Part of a small language model's weights.
Architecture: rotary positions, biases on query, key and value, embeddings untied during training, normalized queries and keys, local attention windows, gated attention, capped logits.
Training: a variant of Adam for these matrices, 287M tokens.
Each number is 128 + 32 x the weight over the matrix's rms, rounded and kept within 0 to 255. Layers, rows and columns count from 0. Numbers have three digits each.

# layer 5 attention query, 320x320, rms 0.0656, rows 174-191, columns 192-255
106050152124167168075185078124094212082105138125183147147120149064102096158096150131120132086098159088168104168185169102108111062125090159103153125099175127163108130093140121165087150143140108
146125175130113166135110123184060135069063063170155071180170088141062110139150110143093109108094116070123118115149150172186139125068175089155096111130084133161130145147138068113102203140157098
151120042099177138122074115096093117149089098104108147156177117160130145107184077127138105164106100107162103089071150146111056196062160117120166116098181135158066121208087145118103152185148156
088148127113162117120126130126167189129107089047107154122124165100102153083145137127155117149122167200057155133166064083088131051100092077130108156091155125149203131096094128119180088097114124
118171115156194161084126139094123168089075179121117137156115136136053126158173102092169151114092151055111146095132127161106119097164122151161097182138118166154128151056137115113141121117141094
125158160111140143144167159080163048123141154095119089132151099175137094122123151169100177077140106135158178150083127112174122145143120170145161121154093100105178154082215126136158160110077110
134184143139064136129147179170167165119114150217169128120137147114127160112101156089131153088140126127082084113078130130116131142121127123078089145150137131139140173166138111129148191082168147
150121127101118133119102135156158080126090138095111129096205167123102143123171127097115124148147106162101160073073109151148064157079081102095083101141129136096099129132102102108206095145119184
117172153157099125149179159151132163118109152200170131136125140100099154124125178092122151095096124069123075145105113097159177148141192204135119137166139151125135149121141141109132125128121147
058098129092174122186133089129072107117093150073073143113150116125101095139176092108158124144137170126145117104162109142177089065128113145143114092129161122167118128135086155121137068164114143
202125138161123036092126119192129035099130119139098140097077135157108133132194132156131114142138099130136133143108086039172130111153149132193093134150110181180084094092139129137131161133116109
005102155166091132130199150103053169057106117123101127135180101091134127129038124130135171099149140163119137149191121097177163127137100129072117156168074136086134095161123113138119160149144117
106120132066178132170107082177167098096106172146084123110053150167135146135114159183141142134119110116129179101139104060169133076138093151130094111140126081142096124130084130136163120117116123
076137166170151108213101111091111127157128163095084093146061108123095143142159084162105145131115170164121164089189110155193131101114159099146150115102074129161127112122099142140076081083110142
173147103088148111057138150152134119161130086114131176091094152087146121116139150141132129103087130037166138073105138100069123113144133150166123144111129132086173089142179101116136162114073146
190126152079114122126084091193109107114124079108169117067132111139143169070120144088082155215163143126157169073097155184114139096066092154135158129090160095161138130167117069118185091163115126
126148127165097098136096150136103152125142180129151128132102115125148157101156090112105142176121106190084149092164108119145110130110123079073146141090154112159097147198108124118079146096181144
165136117140117193113093150144133155180117137172209163083118128095112168068118137144147154112130145091138052160107130122050170107095102105138182155124113111169141181189133154077160126153134133
# layer 5 attention key, 320x320, rms 0.0646, rows 174-191, columns 192-255
163135134156138065070113148133112112126068122134072097091126131193098096184159175197043202145110151130070122107112159115143165142153064141196136094105162133115121086197144139144114160080190181
194139162075072110048157133146123062120128098191120113102104140136163121129127118160114129106130167104140136095121069122100130152125137113139096146096164156142061170116110170116149090134135119
084220157132125134146099107046134086119202105125131111178091127176139119095099106127132075090126127079159165227107127142146118155158126077114110134115084101141159154091129143117184144072053092
155216139171117192183116138139117171127197097167168107147153160160138167100087172106171119098175047156147154150108112120135145122136153098127125113152098062104137121123193150140090140107108104
083108129111105122164136182104114146130164062148119098052053145094166161128117109134119135126108117106099103127098159153197148138159150082210124143150140077106140133178170142143102090138130149
112098110111159130102159125174116151165077181150132161105105080117149091160179123084150133118114155102114109106108164100099134150119119098114111154125134155153128096151105100184141140136183120
085065148115153098063123115164140131193118082094114113072099105174099113145133152131137156163111166112151150110159153118127132136116115082155134106117135132118118091131096145136142058148141152
101157157156085099121072129144132135148156087143119129151124133208147143096107162087169080070154106102195113124131167109121102121102204144156151105101087108130138148135112134135126104122144065
110141101102121108085119133066167126172109117157129166090105163128157134143103187181123188152097147128103177081133104148131159139165125128069108132107139117128113100123114186122113108134138127
128197143125133149177125129090120097109218100158174106163124147122176082094111048122104117156168071111096145141109111204144119140145216184072139145108090113129209208130142121085123142107077134
170107133126157064095143114149118085147143124067139114156121121079168156155142112099170148050156095146161121139190126142150144107147116113165125085122111101184046126148125109147118127121151119
108099129126135181115181121123127163179089202135121115127150184106164093128111117148078136094071097122045145101165153120124122111134130193169092129116098132066093074119109095103129101132121147
158083127188122088180114150119146120097122121089106154105154164145132160098088127169151099104170096159167144162095200131130128091113178122145119125161116130141153117127122061114218126086114190
130215077123113180141106104086161131118192122172179126126170151108132106150148082095130081130099099125126095169096078200144122113137163110104164170163144074073145191106157119082145093159078079
119050132120134073168134131154125151140042175110061097140129131167105157115112193139167164122145170164134068124106141061113148118095043094164094115095144155154122012138069125197142137078146141
160151100140150099150169120106118122126152107141172146081172178152127145080125118140163069151197167109193120141131146083151122173130178126194128144161172137210152154110107112127130084124140133
142160071104175146090117097133108064149146088090158153104133140122123165163124135116159111094135161107155115145202138145078124106149155137150145121146100145123078153093158130087175033103076172
129131143131113100091104113093132116166097112105114106139117094176066113119107158171116164097137116144116200127115139084129167150104078102091129059091153146150083061098125117188093130131158142
# layer 5 attention value, 320x320, rms 0.0647, rows 160-191, columns 192-255
126133111147159136132133114127178147079179142075157094173154140137126096131106084095138120102178166161157127124163204185145107102097115054105179133101142150110135132101135095148136152129111163
112102140159103102098087133099203179093127126062127148149165175199149122138137041122164109110127106130115101118053164134157114036145161125159057204138138132093154155144130092105096113153115088
153164143165180075100103136144106120137105063135162130101100160077151130158092132139140173158137067146136136120208065143135147190126124118145153130102118089128183126086165157107134101077111153
123162126183111159102131164143047160071093112146174173128135146133126112117172137137123114151082137153079087065119119121142113156146145128077134109137093152120141145194090092136100142135090152
170103106094139150113117130133139080107107127066095144078148104081186112190215164105088123061126139196177129137139144147134112164166120161190129086115087122145100098123139103176121117151119112
069130101143127160153212132107140117159188091146142138165148126138104113095159088083111073101170152023135075143130174124094180061076171148125196149104110166140148145116141095104133129159064085
106174084099100106160157131143096115146090082149152116107173224124204137120128148152121123120154144195087162126144050083148109160156169099213133142124130056111049151114083127087110125078183142
123130146117131151165114153135118166140191125189194101093161141068186158176075140118134157087155076119102123122165137088116111121125136157133109127129075134142082129098072100106172157060182150
142127179080130200159093106117113086071217136112160097145144125135132150160151119129169101125184190123107124102167182085109075125124151121143122190121098104130146165146099109150100128131139142
082168057144095124128159165124074130072086138116112146134155181179210155130116113180143141130106112125099134090086116162115100152156150104088093100096086164139158144142143132104158124128075099
164103202157147115199140116139092142120186104105136119127182163093115153144069112089140147095135099150165065130127116155146122121146146135100106143201133079121058132094134151088191088128100077
098134110129146133104115074156192065134091137036109126152165167172125176207195170131092157126194104113171120122148143109110113129156110167174095170150126168086074133098109105061173090131133114
095124147128055052101165101105045093171098115134085132129134127129120158097069136162115167073084087196072115132104111126121105146104112065135136069128092103141104157114148134177131125111076138
158148110095108162093118092115104145158158165101113160115124153061151134152101130139105122116158084090140144073107149129118138109108114150120128139139136126144082140164152166156130096142138135
123144109128169169180126148092118106103169112107119137155139145096171187186137098114145167174104136121153176144161157090135138141195119136139087148088100110110064108083090097138203125052077153
137107199099101101142095130103140055187125177121130159132089167205088168109169168160115134133127120109172097145144137149125151173138151208187121115158121082121035129081131168135174134107068095
102128099147066111116122145150048130181100151138118116132140144101116073099135122147093108116072180180113147105094119120090191178157125094145148101125181124157100155138136214147103086097107188
096120089125122042118138118116168166136133103136201147176171107156111173141130131090150113077111133163083113136077113166126119132115165114090134098168112157125171153107107103096113181162127123
152107087128114162121158052071127039135122120131109182146149102147096141145122122182105142104178167111109136096114145133139099114127130178097117131137135137119156181069177116051171134207079086
175104038161109186150168145138105181082141126135167085116132104091139101168148125156108130115158131111197117095145159128167120132100120154168129136088104121128114092172138131149181157115184155
140057109160094157153126127121081160104069126127049108132134112084109068110116232128140154140057109146088144094072127102144069212112112095111071115133246103164109133182142133135098145138137141
116123108144117094139117113178133182123114096137105132122120112146119087049102103116135098107097143137124131118157145150113176147125177073063088085138065144099174096187162186138094120078179146
137101180126140149166125147145112105152129162092111107170136093131133081140179147138133148093129156119133158122168146118130127077144107154125148114143144171113146124080094080112156183170152127
113111149088144168164127080180148087160166131122082156145160109129107067128183173101109124164146178086192146157091141083103201076115141131126174166165177197152113121157121102112145084190061080
161171079121182163089102147117109149137172140136156156124136112168111081125183115099160131172059141127149160143125133189139132125172171175078086141154086133125155140160097141120149130139135091
092123157121098098136130142158082061187173157110055173113108162121103156125107137139109139098146159151134141132147139111161122098126136138121175150102197164142067140067149076161172132178077126
159144098112146061130113116120081108124169143134129173152171107124203127127140132067142111112138148176078126127105167110172090113158140085173121141081114159170148102164092095179133154162141113
116177078157075125087111146122093142153080137171174122128069171105135094125108145135094087129156147126128116082133117176137112079129153150154170163127123101102162118145102072128127134064167073
081104106108086100134113181105099149133204176131181097160114099149097104043107125137151092069118135105104096138146125120093093099099104125056143103049119142137142103118134145081086179138124140
117175175127116140137077110154072099108132100132141118080100152103152162136108130149132139077188111098156156110138117125143090168164104149149106080125155155133076156133166172089081118103086123
122146081170105134130116148133113161102140064129191116068129151070168137111091076107070131113111116186095100114131143103173092121093133095116135096124074110127142159136077130135134148098158165
100147170173179083108115149149194090165115158064107138142136157112090172140148134125127160149122097077173161153127144171136152125131132155118108155091139150110142099109151128112128139041097122
# layer 5 attention output (transposed), 320x320, rms 0.0571, rows 160-191, columns 192-255
076136133125138156078159067124149162136104105167208098063056161107083164169073107138086095122142171064103137094133125175142120091151125134113131140077134043161157157109156147110114140103159103
054092109161074064094186179153139113162069185147139079124115119111100082140141123092147118130140120136110060129160155112160042087168116114141122120122104152184162122070134152098177086115127087
160115158153150200130067117132117137124101119096117137144170060149192105193092073103119124163121112178147119137113174111186116122124144112106097126129118168086125122136109155120078153154104140
138178107176116151093163101058150089130156116200169103126121128182154095131079064154076126138122162143139157128119161168154075114127149142075153132131197124138149098161094147099077167083149089
147091105031131125128093092155127147171187141134082167098139083082074082202107160105094145154107095127062074121133125116087068170156114167144141130118154142141098139118174105221186082127152141
089107187156124112088147115133099112136093065162209136152073143087115066083183164117144082094077131102186053149140119099135144090124142126167144090075099139155083128099134165128087145141144132
107096101081151158177080154171154147099082079083141116123195081066119186106203078116164124133122073167163152192074100061157142158117157060119169110099104123114109126073116164137153141086090206
131072168156174130181085106118144091050071146139164116093166208135113160141034047103137072120134128113151180125122087167111146157060100143141144106122103144145151162101083105149091148044103116
146139115162147161111097110121157094113109131144079111147089200049077140129148128163120094114126116072123113119149099118106123128104081130158175093125121093167124151096129154164179071108024113
069159127110113139068114118057127108170104042136098121085133156180150095156104093120107142164087163190175137179130146148143100105119115082059096097157178124151137101151146194084101182102129084
161108136102143105152156111122108120084109136075138134151154110116110169154136162101149096150126155068153140125148113104154126112166119130136073122152055191095141165142166131133112118196106159
160139110119160045159100139149176135143152121055097107085134121099077170189183156077180149170114087125122138117130114091150113142095137095167101126184126093170110158115126132122207060135107122
111141122167139146126161113092163105103126074114122131143200103212184165182158106122103145112154121207162144162092128110150172111123135079099162114082149116152129152141124168110077133083127049
128163095113101123126088146096084106086195080120177088120126097097107073104096103144137154137087104173175150141147169127083091144111083116107138107164136132161051101102131201188134122171110098
145154088117143152147089120136153131117135119084119122119189153144110147156115112151131144155120127100090164145122099067125086139112095127172095134170118106144092146136112129190128081119100115
147104118105093121158159126114101171172131186118089139131127090148114112159187176131132137144151139115125114116091128099122134122145138168175152128160121098088133123140153134156181111162110103
118086114117122126141149133143137057151187109136133120116180166147157110106154081170135155113167121163108155163121160087148165148099180158102157107127116120111083143114169178166180136121124122
084124131220103089083171157133140174130083163111165156167149085147142119145152138093152111108117100083116109123169123079147114134156133157114098133103137149136141132095108127093090150127148116
166186124088134128148153140119118071089158109139158109115055125167076077121174186151114167171141117139227102149086146142164136089152104116131116123208119154136121178170162119102131144151061098
198157133133097120117133142131055135180120093102095112116106144184115203137060095159170139105082151112122086168133132090053134108108133132121112105119104140163047181178096175150129158158129182
144133146105121172130147146094127109104146103107105099127133129137153110146090107140151126148148172158133151135072092115148158125136077135114170105098147142118076181148098138153152108115130153
093114120133130161140110147112106139169118106164157150133099123117188152102102127116049073102061147106139150096177141201084127152106155122065122159094134101081177107113157138127067193106165131
087139131123148131126107118097152179089122141095161161113112165086092150129126152127130092094098124047115139063139092107124117120109094158175119145125094110103146122056183063118181126153142090
113113131076169125123081094174114111185136117153145146103083176054110102121219158145134128123123122099161142166136071134114153100114053091170145121174103151162149169096119096136184084155116154
187091119166160160100099189094125177145082149111127127146126134136120085141116156126093134129097120111129128036156174140157094142084100118079127145188184193090128095113109143103182104152146157
125153149101140096137154100138175134069191121104160137151119145111107182118164167108128160141148129118138154181132078143124158089121076145172132141150153124146140116117191111147164103115131062
114109106153141089071091086080146152162086109172199200114153134108126106151071075134087113053098093207052160194112165105098103114107075144104146100139187136127109106084109097180121142147127142
135096101166063114078152152129112138174136168161148143161197111174121106116051101131093136152124144179145093132144149097107141106116150145130130130076101140152086109139139116156114225185102101
096135164193124082088184152092063166121119125163176149158061189130150150072044097121158095134104091116127095090154027114101131144131142167112150093038079100090137168123134145051085187106196126
143157152132099106125117138119101114091149129119120116152202131152141146193108091132196094123121090236173160135095113108115077116147122071084116029170160106144082117128119148103162125162047109
133151089136137148090145122111098095107104089134122155146163066130154153131077052153087138124124134207146139136149130087101111107138139111095128104101141164174084148136092181146112169117118141
082063185124149047164126119114175094082125147097146121154149143168157114126140098088103166133135110147125169163120170164190193103067172111111075138170141094112161085169153099130105100107125084